{"n_layer": 16, "n_head": 6, "head_dim": 32, "norm": "rmsnorm", "norm_eps": 1e-05, "rope_base": 10000.0, "attn_scale": 0.177, "tie_embeddings": false, "lr_head": 0.00578, "train_tokens": 406600000}
Each number is 500 + 50 x the weight over its row's rms, rounded and kept within 0 to 999. Layers, rows and columns count from 0. Numbers have three digits each. The size before them is the row's rms in percent of the matrix's.

# layer 11 MLP down (transposed), 704x256, rms 0.0929, rows 54-90, columns 0-127
097:523528445518488409514461540560383457550498375512494522460491427477545470523484593530498562507432559570419472562488480433498585513610525423526462513502406413600581473534453504475503468556470544491494506477569496354486508504455567489520507483571493506435410609506534500444573492528436483537489439510516548349528477399442474522544476513526381535487455520511407454485470419445490453519490
094:538469438505450502529494363490582453493552506497531524557451551468535512502466560519545447499590483471642516576528474532482495553516472539459478492568484520593497505543498560502540435463557541518464425522418508510545506417434432443506548433498444458473545435495513487457386435479585590423508488516516499560566443512416517435519548559568481564591613454372513465530534466485446567472468
105:487475569451512560532457559478467446525517494502495551467550483444554574615569545469434426552484483458541436477499456483513529487581432430638463560564443472477465550515512578528514497562524436560468422510535549509584417505507518485558414548491453455506504422549542559460484515485567509508564511515430524486536366494551435426506575490521500490485529555511535421541522492466462518523508
102:475578449512543577493371545481553417458543505580447428444456528518504516553482514511483565534543556536568474523518489450498504460585490388529543534350467531522482500478601429497476505499471438555431575475527512582487513535539568561506361526519526525523512456588539479507490554524412541450473537454450499521479599522594448527542467521433463484520411448618501477540566514523501466471436
108:568422506547468554538550535464522495556433528478516525539476534541478539533548524457551414578482578495472475530497519488509489461480440437449578449514611500521476520523508450424515518442491466473503555508509486567505598522507511436520528436519524597439470545503493521501408549467571462586530572442558538559499509458396473542512530448510492554535518504510553506500482513500470527442532
107:471481509496436579514489475475517490411475434513591535519518511527604478524494482550552433505522501538514521528450563406443452510485464438529418513397410429548512537547539538430519514475522472580464452524475416565587465513479464525504521557482433510496493497617455586523538424559472553475568545468483553481571623516561493450580478440407464511475508571558514458568488415484514516511532
096:647501482457529548395536424574508538568454558516467517422508526432552508525489478409385503534469514580431481512551501589496437502597491445542555481483452427518643532485500491491465481528496502486427595543560539410460498481526537543491530487478507472457490480499511522470381444440459495542582506499473550421521502526373586528577461547545510517508602437547500492438480455591519511457499
106:479412525537602516527599420592453532485453432538549572529531536444481509521523485348513498548455467615538472530548533487499558492492461451519485470453516435505555559529539544508500583493511573526531490425463510515488527513440453493498387461497536419482394471529521430534508415431485513548484524578450534439541468538517480525535425492561624519419473414462528505425479539487534479508532
104:483500453505526491536534478443475502501531549421531537520501524576567529482528560474557456590429540474531521573509535482475539505438395506485483501477457583624547479514516479524458472473579444477418463472454466528462408564523579593502485474523519568484489594519480426511450571510407432491502551520572543581469460496450472532498497565482524546490492517471519596484552491493487534486470
106:589542542564538527504488507523380471413501381474557420511429564544499545575503463607514558494617440510477498471527605496530455493502462440441471576489508502480547484492504393500547559450400575367520500521497515509547553595519476533535446515550563582485559496543553552477592483494512487466572557476449563547445508469542514475502522505468480411527383454498445568562518487500535601491515
096:519490410534542510528514497429429478500552555410447555524567512540415512497602390543542525530563404512535558485456503510563493424495529547479563396545546498510499577492503563545490453429517533514487568444545624566469548376453578465553518433523392555497460505560522513538509457541426540451515511512532504354604497570504558509446442451540541438547420408529512500420458536553519499454567
108:558473545514482494414535593616535515413546525494604430513602492530504476563547525460421524637578508595489460519535561448592472566596428580442522461475543479516558580514557497480494570555428544495559394548562545423510506648522398532523528514541478386503488408545492443460444546464456475470529496539513497518555473517515536598492511598514511483452448516481479561460428515554459541514492
099:527503527495412516527534517491489543450427611546475464517478495441533488487494535511523505414437438462514534413510490481444509589486499513419395549387560551448526497448516467420538593460451553504439519453468458517416506494440379547465465454440524473533556511521515592473452505464477398471557499523426537491520628498486515610544505553442452503438513502504439527516520492512438415484520
100:494513509580541492459534475523455546523563494372555525552467544491592468472559449380520570607458460511532513473499409430468504572432462531442518502559401524498547515408511608505501504528354485507508540536444585538518472522536480511545477385524518491479529498498535425425459444530502469563443499543544525465507369476541618395470547546520474552428465518560495547482519535498475550569479
098:597503454571538498527515585546452546506410498543552616530483559445488463460523488553480503538467394572484531551505476492516545574552534533455447538501512508477508482497552421439536532558454472504484467478540474523554506452539460495526583506485540533493491483398513580495604470489576493467487533618612488511391518429517617552542532412490425432581481493522459490532589476570501486493435
093:516479497560425430504495428460480540456568301502502614494488567525518607475493547528608548446486419582468477596410401490494470555441508516508511494458471480538547503485569478560405525479500520525556458545478549542475600539530514518526501528560493435467522504568424496510515543546542421479422493561480547607577402465486506542476453469511473569548460494451520526493428438526530488536447
091:493544521492510434404547490467489545477535474422518507503549530503434546484446499471531431367438431508480518548481552440464438489496450479510422351475549464584475457461527500492527483492515554553484564513525536528482452438517496485472451494508477495435452523522508528540552509507545332491584476408367456595551526475574560547538574484495545490546491484535459450543469525515548420504544
100:450534559470515458545481480435532521478434517514480497482463442536503628500544387525460548563447539554467460476468530534516509541605532470456490455496551557477527555491486519538495443475556427512537488507508472623514526502494466446491448504495505527441502544476485485438485463430491440358531534456467575433544400506468433489564497548496565509485540442495541471501434542500392480464497
098:479477511526571503468481440485576487455444478627531535486485491477483525568410478618466498487464513497497497481529480425438511491518576505438520501553503551517500502440477503584485382476558570517558512491437528498549563477520506466448580510582467492498465515554479450509566419470494534532501497401476536652522631554494434511483449479482484516490506432550504452480558475442422432484537
106:509481584472540538527463492560530532521560515487473446536509425525534429560545587446489508506551524494511461546552573545503488485459482480535576546540497535529433453554468461450499571490476563450534475489518570477521483508484453520526512505461433498536512552468546498428568527595412558584499541558462483536472572477552509510496493480460394460431341524348562533537466502511430477433589
101:555522529512465622464547445544588477463550458464460547437629436481448392433490603538473523472464473548441519469486531549552528501471511515498532449436587482452471478477470533509576549483528490435484564534504544526429394410485491492504470448449429476538467582483512547543516460541546469543510439556515519502521664495484491509529528427509406549563466429542534476447534493538541512530451
101:509543541544426524440396394596480461562437538494464457408463558498523389449502493579464473514464439563519522520620481462447410538505490505555564509489474520551451465441483465446549498520460516512513525600558455520493475536524477510483520533522468510521516520559550472544508469580495529524355488494502464584536373507441508427467559530458564460488504529516615439522508486576483569396551
097:461438521535509550545537534560580522497551525486542497422501567427511643462438422484378464559493459475526476537544586442489438529571487463572511509567540447525560519479409472400486512480481496432493490544481507486498477581430527411578548562479472386497499420495494524513516441484624480429410434559498501419523416579552521517528539580543503494431579544542509507544563536522524486580335
108:575562501473448557433451482482467521523464619421488591470557478483513484536560479488429479572516637444489556454520549487433515506599553500500505569484509472530509507504477563536536524459487482539446485468480518561558563532464450500487507507433452438563497472548401534516534476478484437550543465528527534452527586392490533478576492463569548480462459476498533478420485536518531433433528
107:541544491519472542509497505462604502520499588445470520500548497575441512563573577466515527593548545610540505473515488426551552466475497485524482529509492471513509537581532509460550456542516549546492558557555485445562476610453467553559551518551526553520509396514503525406535554498487449475608452450540478416459421551489547510511529524430565494486527422499447588541579496528579475401565
094:460514464506482463468488504493510509440476542490405528463421464499526475519590550507504456414456465487521458557521510504498540485524418545529535455431586537398423513536532536504500462550574534471450433516478467458508544398502533542506597591414489564480556465508466612481465454547470586606449512514476544602440499419541553510541485457492541471497425486535514433503539466352521507476531
107:564463547535532500479551450479425531497512529428620502394491562549451501519414422550462488493570602479505494439542498478530469437428433516558563608535455470480489480551378516589479525400427492532568477514457509424416535626396495488430490491491370460510496558519576575511468495518460487505507569492439459511459567575525477437597534489538568630512430435499539526471538484579521488481511
099:512542523483443420508409442442533413537495493525558507423519566451525409578408530530588492446484549481441468371566489546551546513530461471523487502500486564528486464493481578452532420445444441605491556515480483510552614429496473534495455593497461484449520538538421522523537528484595496573487544565514499549462472488535503490506535517419477465543563482496513463435508489444476467542462
100:519540502501480361411496493455472528550457479414505480523532430520510592474515584448476476562542445512452441544414489438403516417510460486494521419536508382395566517541480512518547477532493586452498549482479378480559500424490521511418485524490410534487548556541419547545484424484511524521462514472551440523527393506511543585487444516509517500453453437580428522415492537527473502630472
107:430489451473554512455470419482508592541532509498585520479423530522474487497587633518505493504547536484542469422445521465420434526522541405478463511612482537405401496517520469567474498523459487438535458429459463536554440406509449492492554547415530502459533499449500512477460489549504490512450584470540415545394507559494459389471561431501486509516485470476458432399516551478464580478462
104:529430514493529562524491536539369457529493524501518422538548511517529501492454533468518487414493591461472484508467476557447538554519460617588499585493511532485485427560439503486548516454431474485543468509520509522482516571566528469557514516542491473553457544461483477507402506442591480569533534521498530498580483393441447601536558460570510568516534567585434451548596438496554517522504
100:549524468517527480524471459607484448437516547500536526561492558487452563583559410469482453389583554484469458495506430491439462488476527547570500559480435415467558527469449584494587494580501561471469569523414475658475539560503491464491498508471481453501512564535389473492608512381517500478540657603522560490420448370563471468480451507423507527492465508597555576567525446402426538507567
097:397472515512590620480469568545536536507475557518452387464539540462483510386446455544512453507560505556588511514526557531458513478533499570481469577476447663505518502524516471511502406427468550520565513490540518440422489478539504600516450482349569494474539573487508468489562520507494523359469401514498460505501542494470531509509483480521507478436562571511511453582477561539457536556489
100:461466543537420531546373553452536457464489537466616489496461500474512558519482468385495461438413508542463485558467462436512477450546539508500523555597510484542470560459500437583588466515475480527496511470473602515419489523548612508376520403494558382484456459451506443611558477531460499428538412476515516465544387401469403534553474467461527511449537448586480461515542536443520479495584
109:508414526543476512520505488512516560464424511466424430537499612550517503507528526441522526494530428598614468430667490436474581460509473564499564510507505545513496510413530541524511535577501558500413614428631479462535421564489458455526419438502391519557560517448462412517557519511518479503483443531617471463514472495565479467607553548451507477516417488540487541521514542508429533425534
103:504463469524449562529449490628527441486483416467529473554497504419502485434558590560596401498490583467490552496472621480528445517528576563504478508488519544459485463513538496436462599438468498431407480500506551576483627542529488452535456512507521462640404425460418443443553441516417525434528494519523406490481435508495510397598506527459455510509456560491379506516537542576504450498518
098:432548475543480538452481484533514519517478559514496523518408498476462488524534531541539472469454616545489436385510496499509529530595480500522497545465481561548494469520420585474581559526545484468472465441539512506524511507509534470478428527468494433529476496488535484465469532615412510530519426558626550473461489665470604430605566514431505514527399455487544518526437575504398594593509
# layer 11 MLP gate, 704x256, rms 0.0973, rows 55-90, columns 0-127
096:543499462505465526615543503499455573495549530512437513538521520559485497419542515479446468503648461501578444560583484540507462462465553470616452521543438463456456437542509453458423552599493491466421441525470476450558484527560596553480500502482522512524540508503489489413488422504517528490500564556582346474543555550533482534501446577545539499504478429486541465518523479505530599429460
108:549550544436510581516447455489495551523492442513529514503440532525518560354511455544465443537452568481434496487502451556501502513455490522496531428472480464597392437446522539421557440534450576556564500562480486572491571594571374485554467474418505448523509455528556501561467497509429588559441510498473514606526528505453474489487514474525502497418411531469539480562437513549584481428510
097:606432505518502601512555521497533495553488452476474529452538507525418474463435457526539484474492484493509485638583517458517523497620538485470514511501500525465607521439536422517528421425498534474512542565485470528543468503474532504497472395511483541457465421583547365504550497446401552444489476503462505535473510476506534520470548511489448542483547502503510457425442457581531536467536
111:559472429538529504603482523528495562481532475565454474577542508417386472484528498485622473487537526500555483527479570481443537586499655504591581547472456436512446478453497433505567576583510539438475529527465451487433556487481538559524493515390526593476411482507512485479607508523497569507439500452548425539455544471582524448471474471514497507517502515470446490492480522566553447508453
106:517465418504541586473466536463491480519461485570528513603523509425489442560472494545456541467467547489540467492602520507640531571458503494454543509622426481534477580561557519525550519571558586476453527558520483511506590499466466433495464543540407461495553408502512488390567448488427520570548503513420503506520556398533504545468497508520447497468548494461419513537505476464483482481443
101:512526619452568560427465459507507567451442572451538531524551456570568530485450485496484471488418450494477485493656476495457521488518482457547482469480519538488442485453555485503515539430488540503439553565626511580426459588463388416546525540503579549492459441563506525539535427537443588459586526496447548497493609409494509474534557427526573483442442453448496431421619558505517453474541
096:453446566623452552437532496444514532470521414541600467485500460568455498493494438485513472518550528506659474530576535480496533438552453546484514502484466533500491513482487487445468518541417516541407469437479419571513476507571485382515455593502539545626489430463461449472473489539414439524503581478468423522502565506545664484577495517496475552448471518611456448462552509480592482538453
097:405449528550574533484536472415541527471499493528492529494501526503334474429440501471455390465461553566570537472537529565454487585533515487429461496441476459476418499497508459557505481544545521441488503517550507549468525558458436412475503597462435453625486428497546532464495446501533508467510560387470616485529584447525563470590427508503558506502556473530527412512562427539575493513577
109:454554544435487627470497486641521465495507460538557466460532439576570513564535515536457426537502560471465507456537590514513497422515549527455513483447457566525559464512675538521506402545498475482548525547496396413579494507489404518537502426449487485537403452490563497501501539598507632439459520469498411595465574493479421456518494497510438431554585474494477484510592476458548539457551
098:503429445503534494475527494406387454544460518514524526528500511531469518523532472563442433439559519517511487461573543489513455489492403444560533489538494494481431571534459471600445382512488536429506448499632537460521433452481494454539460563516386546522497481554527513565551496600451557534482513547554562490474568525532458547520556470496384528501363471480553429511536437531462487474535
096:452495533539443535532505574541576516472468424503499545531565545459352575474543433611390535519525534480540455518512501571563512567531474498517583589473474487568473561526541552543545534464526547506461575488499419472362608483432525495488475499567529403569480445520520532501548459508521527489566531486460527441466542473540534409559546489517469463506606462453468495583566544419480394459463
101:600600480492495529512568455462435514440509574511495425444470462482483505499613457496515521556519620441416534508506563441446523469599615511500477520521528453486576481489476526524417502536436497462408518547418468525451506620571491489431434507492529516554529516551559521419566419464495422414490528542486485482582520490575540522457385508500502589445515494405470511588487537536521514472496
100:474500452527473603455563513537406434478482324494547497488576450532598444477490469378513440395417482507594511529509479535491517485441525500434559489480484436545497443476577524511571473569530571532409487525581466583543536498431441459575538499531493479486537392549534390519496489635506512461476566489565425444534525477456479500491538557536469455524479489575508413580484465541466549550538
102:592516446516459560473515583486506606474436525538506511416436462451413530486531425584510441461466462551377484532583521442529420458663412440472520597426489499589566530464485462546495496438531571417563489540504522527440495520499497527445470482541496523487486438442604529516502485488451524462541484540425617524528550460596456564488450529563396547513555498501562521572496428515514458457480
098:563544451528526525586508568444517518452472478473513462432569444583562402537498440531481505500495468487513567453550463514511516447502509555452523513610479469521487530418494463422507578486449477492429473450512462490510539434584400469448421467552452478512544454470589510490541404457477465481553517488471489424486538586442467438563546435459499443522455478520474519468481581516529419487632
094:477568500517368477415513436505533470518516498360483414530573496556469567480530498472415511502372527589519430520466536540443504504547498536475535462464528509513398483386572528483512574502458513434503444530506364474479546501506457470505503418472458474531480518550526545540577491469469419495584447433502495585419508507597584427492450417494456433497450427532493526431480517479502390433508
101:503453497543397543562508502489500529522542542477588498546546496497516550437499484483476466493485533473499533531402550480504450577465471521555528507506511477497550495480468548464553492489427486481529532483491475463451543540542518439511519485531496481503396454614490475511560505617514497471496514473481555517569559502463484566558546460537504500434446573551544510515519443436502532422508
101:582393592515582571558478523485443517508500491463519570541513431376516514455516443503500465470537514537442531489483574451598470483511485447488567436497508515470402462449556555532485450566498551475514501508585496471545401614433494502473482504444516543447510482455486517527570538467500529395411466523381469511579539455491440481426541469517450523482511530538474465507422463443518486380535
096:497539477501458522490470566469502483550477516503453535521491513501522480544509534453556519496519560528562573526558527513521519447491543502514631476549548528503485527491562544530560377473472558558456577438512452512520529563466405558488508520464390431494390540524587460455463395519402552422490570503462491473556549549549412453610517592512378515609345531549458454540479497437489455457530
105:565403539500510625503503483469457503526544505497508452505464525500516466504521457537488497586445565468515475556473500498515520464474512554542487560472494521526424520429582486572458503537465513475508486402506511500505444490493449465470496390482515537474478566460486404499510531565461562494453584547498460480500513510591504473548547509578484543532450468412477485553585560524536512445414
105:474583469466458510532518439518391566481601461486612512470480489542479447553506548476469440465440466496595513427481549582491504488534525621552558506500589555533558533564560454523513526519440607418455493578465431516516550561543503510488471519471518596467468528515501514502579523473433434452503555512488529561525583532407516455474516505461456579448501519443517493430491556444511504505563
099:593521546510550554447521490529569471530522507483543488488464460526510572496599454474468539545445514532559368455499538432586477521538515522536538518506518392493507493451495483436511512420413482566454495547522475574449506587434553560482500481525514404504418498542528553512596454431476444461593481518436487515446540427500589527448477541489502547479438505443396472435439446497561545518591
105:493539532482472501589526542458508524446574473552531462515478479522458529598505504557428517494505503549441505458469509490534477458574505509527495587560497566489566505507507508503426526460552554461541487490579467564437510524558547468388464501554458504689492399479554458567496480432509492498466586478545515534474559567508575447443470470604500600420494483507612522469500537474631506509474
110:512471541583486579517588429562443490498573556521588506450481510443471508467512547517590560554509581488432412582603526453466481536472444429497510516518443566563511479550512520533501493507556537520501495533553487433496443581571469438443549591507466523551476514552602449509560572507492427514492567550454594533532554535497526504530562483527460511506486492409496497550480498427514492548440
101:611495503508458570434539515495591572473503402487508466525458519484513464423554550554451406492468442493536501514534568507587485460510461545571617512519552532448522464464511520604434501537492649506450464500422505648471510469557540419509389531446504511501522512579514500465481520513504488480545563514492424561607522506493529513513438471497525599580425486492567488448468549462517542539514
096:474447462506410505420490493456522501548567498479530463529522444457438527521584466418512551368524453459473561480515532533516459406455508432567451541564562483506477512488464436522487465597447549571493465528500408527420497463524515447600533462461504426516369528497546508535470432473488519390516593456503487529528537545583457552418533454532388600442366437473591381457442468475596434500509
093:559439485552558587402563569545420551502482533531586510537494421608515486425575507474543526586545505529447537430403586495519536471498471507583587530459544485515519529526517500544510620532460543478515466472545428519499431532507457486517488494471467561453483434495532452550471527586506481432508657481433432537480531459519501545441470453582418523497461407536427453567524505543419565497540
104:535490619393486605537491545453484540464507427572481478515592571549470485532528544515535534543474513444512391527575502509566537513475529524545526590483504482545455635523576481494606448488572457512481472542573548526497451544582462565484583425497493394587437417489541502413508478602460446429453583503552508547498609494543539570451581441569401478477524509444513552503549466463603454452442
107:546429461486469519460598500512518546563512462477586616405489540539479415512549537498480488529460480519500502419476465450510583433479488548534518533461439538495459469540476538590505465522420512517385465502460447528617499574595524514581522521479468491537554503531482412560505461470422593437471543435516500456452569476497472475518540508549463560470525394526539471440575475602520338520519
099:535502577412379493585409502542558514458542407539534520428519502526495531529523465490501480459444439540521476496574625543509551484535557526369486422465515467549438554420640518523496523542568523462505537449480478499513570601524475492413457512452501534468438481523461420551560511526406516472520501412453440530547559478518547425514546538444541561523513464407534546485463561511631486471563
104:442516559536528572509473475455518509503506482523595566501558423493471411386482526475581571532495452428522535476502513585486488481491539541570543539428470550491463467531529544458510652469476496403582456554458429578521480539508538466609515442428450447499485563506580540544540479556501514420511562483545455470430521422450478518495528380438571525504486509584499481489428569544491544424442
105:540439542454553530501536550483515538532533465559558555538411495455484435429477540520497519479564511455472463486483596489436535509604592485534531454510397483480495500447550539535489509504528531535527538482546492467485481502508508478464532446585448440490501507507537478484490523572456494504529543578460507429548528582490485518530432393517448663472458357410564477517507495524477453528461
100:556453533601481518378556488469473528453495469529460514464483465486458482445477489541520467570522445439435463469574542500458525499483412395463498608427515483570457467498472492440594481525537513493598412598588352479508481449477507469546588472496526494574578508494603516517468488583533542522442653471561517483511530518503557513440481476550467473527452345533590448473477500508574464543463
106:571594457454484537442492477514406451488483456441564535499513489534501457505527406530443487476406469538505512488513575485510421486597559472548605483513574529453497560526607483530545434551474496483591445641552408525422549526455487438480482558448429504479500455549462546546604497552482546522569630463430481572449565480420484472435455526587432528509535458432467515504457514536509511567541
096:490555409550444462407463544542544524569488529390512534512425472397599463458522544471445531453470537508513544492518570482581591482512576594519611428530588503527530515402452475583487581473435592501398526498625474473449556415528443451413432506479494512508568436419497476485564449519433506469495517619440458496503492496513561460485483559495463497556471480452543450493584468520461585560594
092:504469517506562542510576464463539471504463485590571507540599535514492528528567375476491505518572440525485534546492513515522501548450549502463535528458441483532532580535554434532503455529503495509508512438440455533482544531461495507505542567581448511548535605451446476521496505444515482499428617525385418526523553439509471532515532469529514544531532474543402456452532422499530405416483
# layer 11 MLP up, 704x256, rms 0.0964, rows 55-90, columns 0-127
095:445467532497497512534524469556525462502573505405541525461491488528461431455470480507510567534499552466458424429516502517664484427497496598521541482524572479504468480517519583542559566593464478537485498555407517533470534539519487536431428501544451484450435459486530386671491494443465442519499439458522495462491526463491511505524441522472443509541497463496507464468484527516422469512454
102:523541442612450465416582491419520526551548443492528487473426570535476511523513536442603559482485535469498497562484519515498524569593404451517603446498448498482569454583466478492420408467452561504564531487406495525464579534535459519447441508400474482509527598546461457459477386473488422523572441534526495552462522480507569620535493449592406527419429485526495453445565436550515383368594
101:546515561539437466498457496461443454527459540516478462507533524532526526593471487537460537450553507465475539467528499549455517422493465447488522466431544541486470540591496527567521429597433472455500504496525509595436525576593439430552481559574507511517486486536567425478456438605472443434489519428560580545585505622469343446543514585387592559482496492509500591421520512490493525405485
107:609461471561609496494552474569445518459513426542541496551524472343463449528500479577508546477470435448488528450450517482500575514514572502497503601496426552477568432520388460493462473387552513571413439471577554527498594401468475494423511521527578511580444607477454487397525456389537507387532547462449507455510526515482585496513553462474556487487541483419466505559549498453488446426474
106:475513532542478519557581510530538554519472493463495548504454596450468476494515524412590585553564504476485367476571506474467458483464579462427524486432551502464593531613489476404511462497494432496497474499449529545554498477536518575413489551462550536500498471487535519466437443509506513583545459485503494517476482565397552498605587525492505621617457498522545493479461538453557495437477
100:331499478480520467495540497390541437492487558464541497509416454548542452537544514528406475545481456503474536563413452481492531513522416497461591488508466446566476533460406577491452497507511411494558425488450464514545529557523452443428420535478592595505520505427439621446452455397549457517486497544475428459510435535481466511497475526574490506499516451543452531499455508432512478411471
107:500516451489567447515516507515544654576538550530506575508466493416556510474530508463446503481455530526423484489509545539505549571533402525523536480467562445505497494498524472546580549501606601470504403466511523525361610548482493533534451463489492465465437515585569536604462500411573529508516544565462525476596482538596468463529418532546531530541471457429561550469345558503479496442521
106:557550474495543464457491428415594465518553486496482638480578550529447440472467546481547437570490502499544584450516421547487505515502472466541495499529495466577469478501449483487513415477494493483486605427542449562424544505467518561518533448523474487590516496483400484374430452491500405482530481437440487519571484466477512489498486518498479457510520602534487497364502493588533452517430
108:495495533523504491525437476541553529455526474485549397503419515503565429482417552560448572474498522463507517574439521508462573500492584525504447500515593588474505488497518533545501561448489481515521496468433492543439506369491558439489491474488483621533522544464528471525509494446483444505470492456525403520440508565451480383472526480408545502485381516522571516459530498592551503481457
098:535467501473376565469591554499516615526565524505495499397504455542576418437447502510484495539479517495513589510494504476516519455542562452407452464515483513553481503397526454560536484619510559595483522492425509510449498431447469440473495456495451418451513516457463468426484499512501561469422524429596545512537510523487564526516482593496547502531559508469506491557524521409552481547496
107:519502505556521555481508556554512526494404567431532396414584460506524498476525466451508532451432582599451466465517486472555459545468582538445550466499576527605478466524496474510520494447413572412491495481536532401505546526480507542466425467531516394532441522378534549600518425423455507571524491613459552465496533558534500532544512589540387478421474477494426509504423501572518567492595
096:479395517457533530497528488521496578493490553514479417434561483518571459424488440468410480577503386411551444515644497483491453510414524450475372459491535483503496514497526578514535535537591466458618500525505566551512490485595536479475464423555519525454510522559475483516501555549437567532440479448483427478440469568477472525584587499503485531472425473543599573473566546515537540467474
104:543415585514411464464514507540517487446570500432525472550485570393519492575500543571525564461567467404532554493545481457521419510467419493383476546510406403522516600446462566491447468585518513539464549582423491500580511552585451557464507465470479452463556467492654489504563476508502460466401501542509477525515533487515586536509511476406524420447488510548493592531518475478448443528436
100:541575524514443475543426466480467446499554501510540449408479447516507484520500405516543475407470528565599500409530449413525455556541515466495511479552525449511564480475493433500560471449516413491486515495513489499542482502485470543577547559558482494467530511554474593537538508530407451539442413487566436427499489508475502476497487485501526584575626478524526507520558441548482500479572
094:454521447611463456501578462548550542550547545420525424454493411522452445498597439521453483517500514451513463440472564447545440507562498588424449500493605504430483414469488514488436577477520559500501464447524480488501504480521449515472486515505548362500467593509445558452493503508459436516569459508434544485363527485505547477574566500554516450526388443487474480416464468442510527522454
095:449432475466464518572508543530445416487366581491488461580495536562590527519501554468502555608477540442522497446458441539510586490482456538455441535390535600439484508544442540587460484462422491508451494442529505491528434471451484523471632529481541451469453453517508478536368495527573548420532434571510541438516446505401530557452603528474464549532501636508511500500532530450387526557549
098:488516584485474479473540503466491450534474557573555593506485550466530489494449547543544498555642481464564504494477587399469464526481452495488525430472513557521479474542504514552331539447593476539576560486556454504499488501473480588519479587444469474531508523534517587490518580410579437430478539507537465501580509497504497477512511445547523540474410478491513490536555466496456468501313
099:449578488519445495486520452472570511534556452498489570529531534597474526506465584548541570567489538507552487494529527473468436532443494465563564492576489518509560472631507498522446459571496533528481557508468541494450612462474462604483547444482488446532475504543498440557497403546373457638501497424510450428513524531489495533426514478512545582465428476480439473508572401463542479521477
105:397468493456530492534495422500398482593492516536451541461579535501470549502472500545432538594477506483454473473510546466580525537504461591515540475577429432540464556396391462521551589421376578507537420550453501519432508532518596429524425574465513590540453430472484465450495544436517445528501436476534578458561504553474575476441469492495511441480457494492493521501559556444560428491543
104:467507496477404486510445474524471440449478440532410497530598480516517515450460489326448575438447432444462498543519500464580555520488504474560488531531530515546423448560530507495506489566535451472420491559533540538579486453480484528527484446482489452531439500499500586502561419507590529510420451491433455494556489461480532448422457511536499466507451470513460510573473514459522420473474
099:491441518474506510434502487555456470511504501549578401500575497450562499523472490461483541433581535494448490568464466523608543477526377438441503484514516489384472553484531504481467536640485528441478478474490498459602570462509529568542526519480442453559504521506464496454522456527442537421574538470374479474513488462574439521455496516506460499532594556540485468482469476612479399556504
096:555524429428465514556527585575561536489567429599446512398519398590467464475555504438486430486522461488582431500479624465515448488514442528406545512488547485467410467479543576498464497530569551531574494506552505485565494519507499468443466442460550508514525518525440482467545450517473502477550518471473496546589517468543513468479575555549433528558470432501422479465461490561448498509499
108:503592423581556465453389508492486472543442578474563425443494525475516499471537591503482523501514497480538556456551569538557518527500505617499546470489565594580529514465487458528477448512496478521431500493466538580501583537557413536459414491476503572550585535533440564475467418440434452494503458505480501458472522527460513489518454556459490376541540494474462484473479452392522524502420
109:456531492500437443499565500408509505550518511491531439537520527452499528490505590544518491456462479525555367450604532531456507455546494589428540537450497486501405521473407549490475509508477494483563466512515471453530546657575560477566466568498463467545428549526499525490428524476391546492479444572508451531522464604530536474468425513448462455456425543516481560499523477438494401516474
095:458521555473485487603568444493470455619548498467510497498399463571504525557523494444540544508471568364380462530561519511398501573498480491535456549484397460482436514635595565449542484514555498555464521479563467412536496553527470498540528558502564470530519461457474445515487487424558541531451496456471513495435463498476493496500525474528519566480538515518587519559504496501506437490398
107:497511605549665491510418486514409449545438530496512517451578449489402569465490523530590463573540530584535497490443477472559587428433518626558567525444454519444498493451409514521599461453512466423396514493437516448541539602424505541573550394384553458434493518520450506432551461501626483463458537477483485471526489465512492594567572537505530483566570503527470448553576527539487444546548
092:460426521496536438304549521509436465522501477512463541546525537527528484493475549528509563524557523520427546399404511422538513561546476574638449494466501590537504476516503562519507564470524468496505533421448498497540461516490393502545451511456459495408577445489501442466413515468536497501581564512479501543495464460481424538469522488511521436496455481544488563529448567512364602492483
105:468446523404514476542488443443524490536478358483397403570551491536565587494464467517534380504540535567510476625515454582526425489491527442490516492472438457477460544559577557499584424620452472427509571499511534470507549465533477477486536488461410569506529469491446527546474435585463531480383596507480470644531518549528580514567476492519485516485555423533454542510556568554503486460503
110:512561505531517470540439428461583422584471530455474484556593525467527550527501655594603497469507521425489569493505539467540464495445528542482496487497562509490447402527549467600413519511459540548402530519500490568509511487462474503483429447454519625514538507490460548474619450558502502492482488437504492580510482511472552500532444565447426473501497489542434490571495566457583505522430
104:456477535445523492525405454539421490508455490517456526518440454433474610450464455457522448428508554537587481472448422518456570500530598583482508559398538501558539488418481620528481514485510506521497492487463525403438558582557488570489520490482521505507459473483464464564506477517488347474450511488579527496504517441526535458425447555460484482502453523536503414507405555593606470515506
103:495467457542522525358578525511476507402471406470415480406461455530490522505569501484490589460491387508488508450435599494510554534460575431515478557440394406572462409451503469431457463530441528536453479486551461560507417514435536465465534498554571495420568443465562461505620464427448549514545446510472457545513534489511531529534553478489521509552516479417491434474624474439452502520546
097:455565488502516475557520422457566421556475496446485548514451555559512544539550413503443480450426520493523497446522485451541513461583424516478519546459479551555497479511554476575484466461549506532521490427483495500548536611461468518597526505481420619535445526534559469513518619503573476541470505507592509576482454502461437530373509502582458502519467462595545378433461523444490484485477
105:524459648558414502434565560597441478434483472394464620392507435498522473518461556544477583556474514413469402491568596544502431574510520473509440447534432458472443521498544518473448449491457560520539537616511471507445524521467503476492550461551545406513466494508663472543494538455409471526546509532553470514501504515510478492605503393526488447554495450505582515511485522535501490510441
109:413603434564583448474428418493459411588562554444562438524520451562467477487484445464391431476495548648422555461485539466602520479536432511517436514434588593436486583442486481533455520549505558517493513511511557580512545510579521445542540472501457548482535511562479467456525482527506536532491426519514507444504461534540444447427471525565463567421527486468451467473524553511518432456554
101:481467473508455450577499527527468477468510519537531538492548492522398475495558462505481461512592520499488405514459509512383472464565514475487494534555500470417431570549563575461538480570530491507518374554460473630538558572582504569591553509425559584603452506605467521477529482439507484531501517412564375471472512558507570557564519553386509376510490435559502515473375488419506510550461
096:525476450403447463432531470542530454468401541593497475536525579561541461520507476513490579467510454430413497472509438480546405548446532494545485564448466415511569358530423512440427460567489442617454569410363506515572547485497503491432478521540477525524489577490472533486473498443612556595565518491533557479449445524494466617521511547461555415500505537532502519506480484541447490579468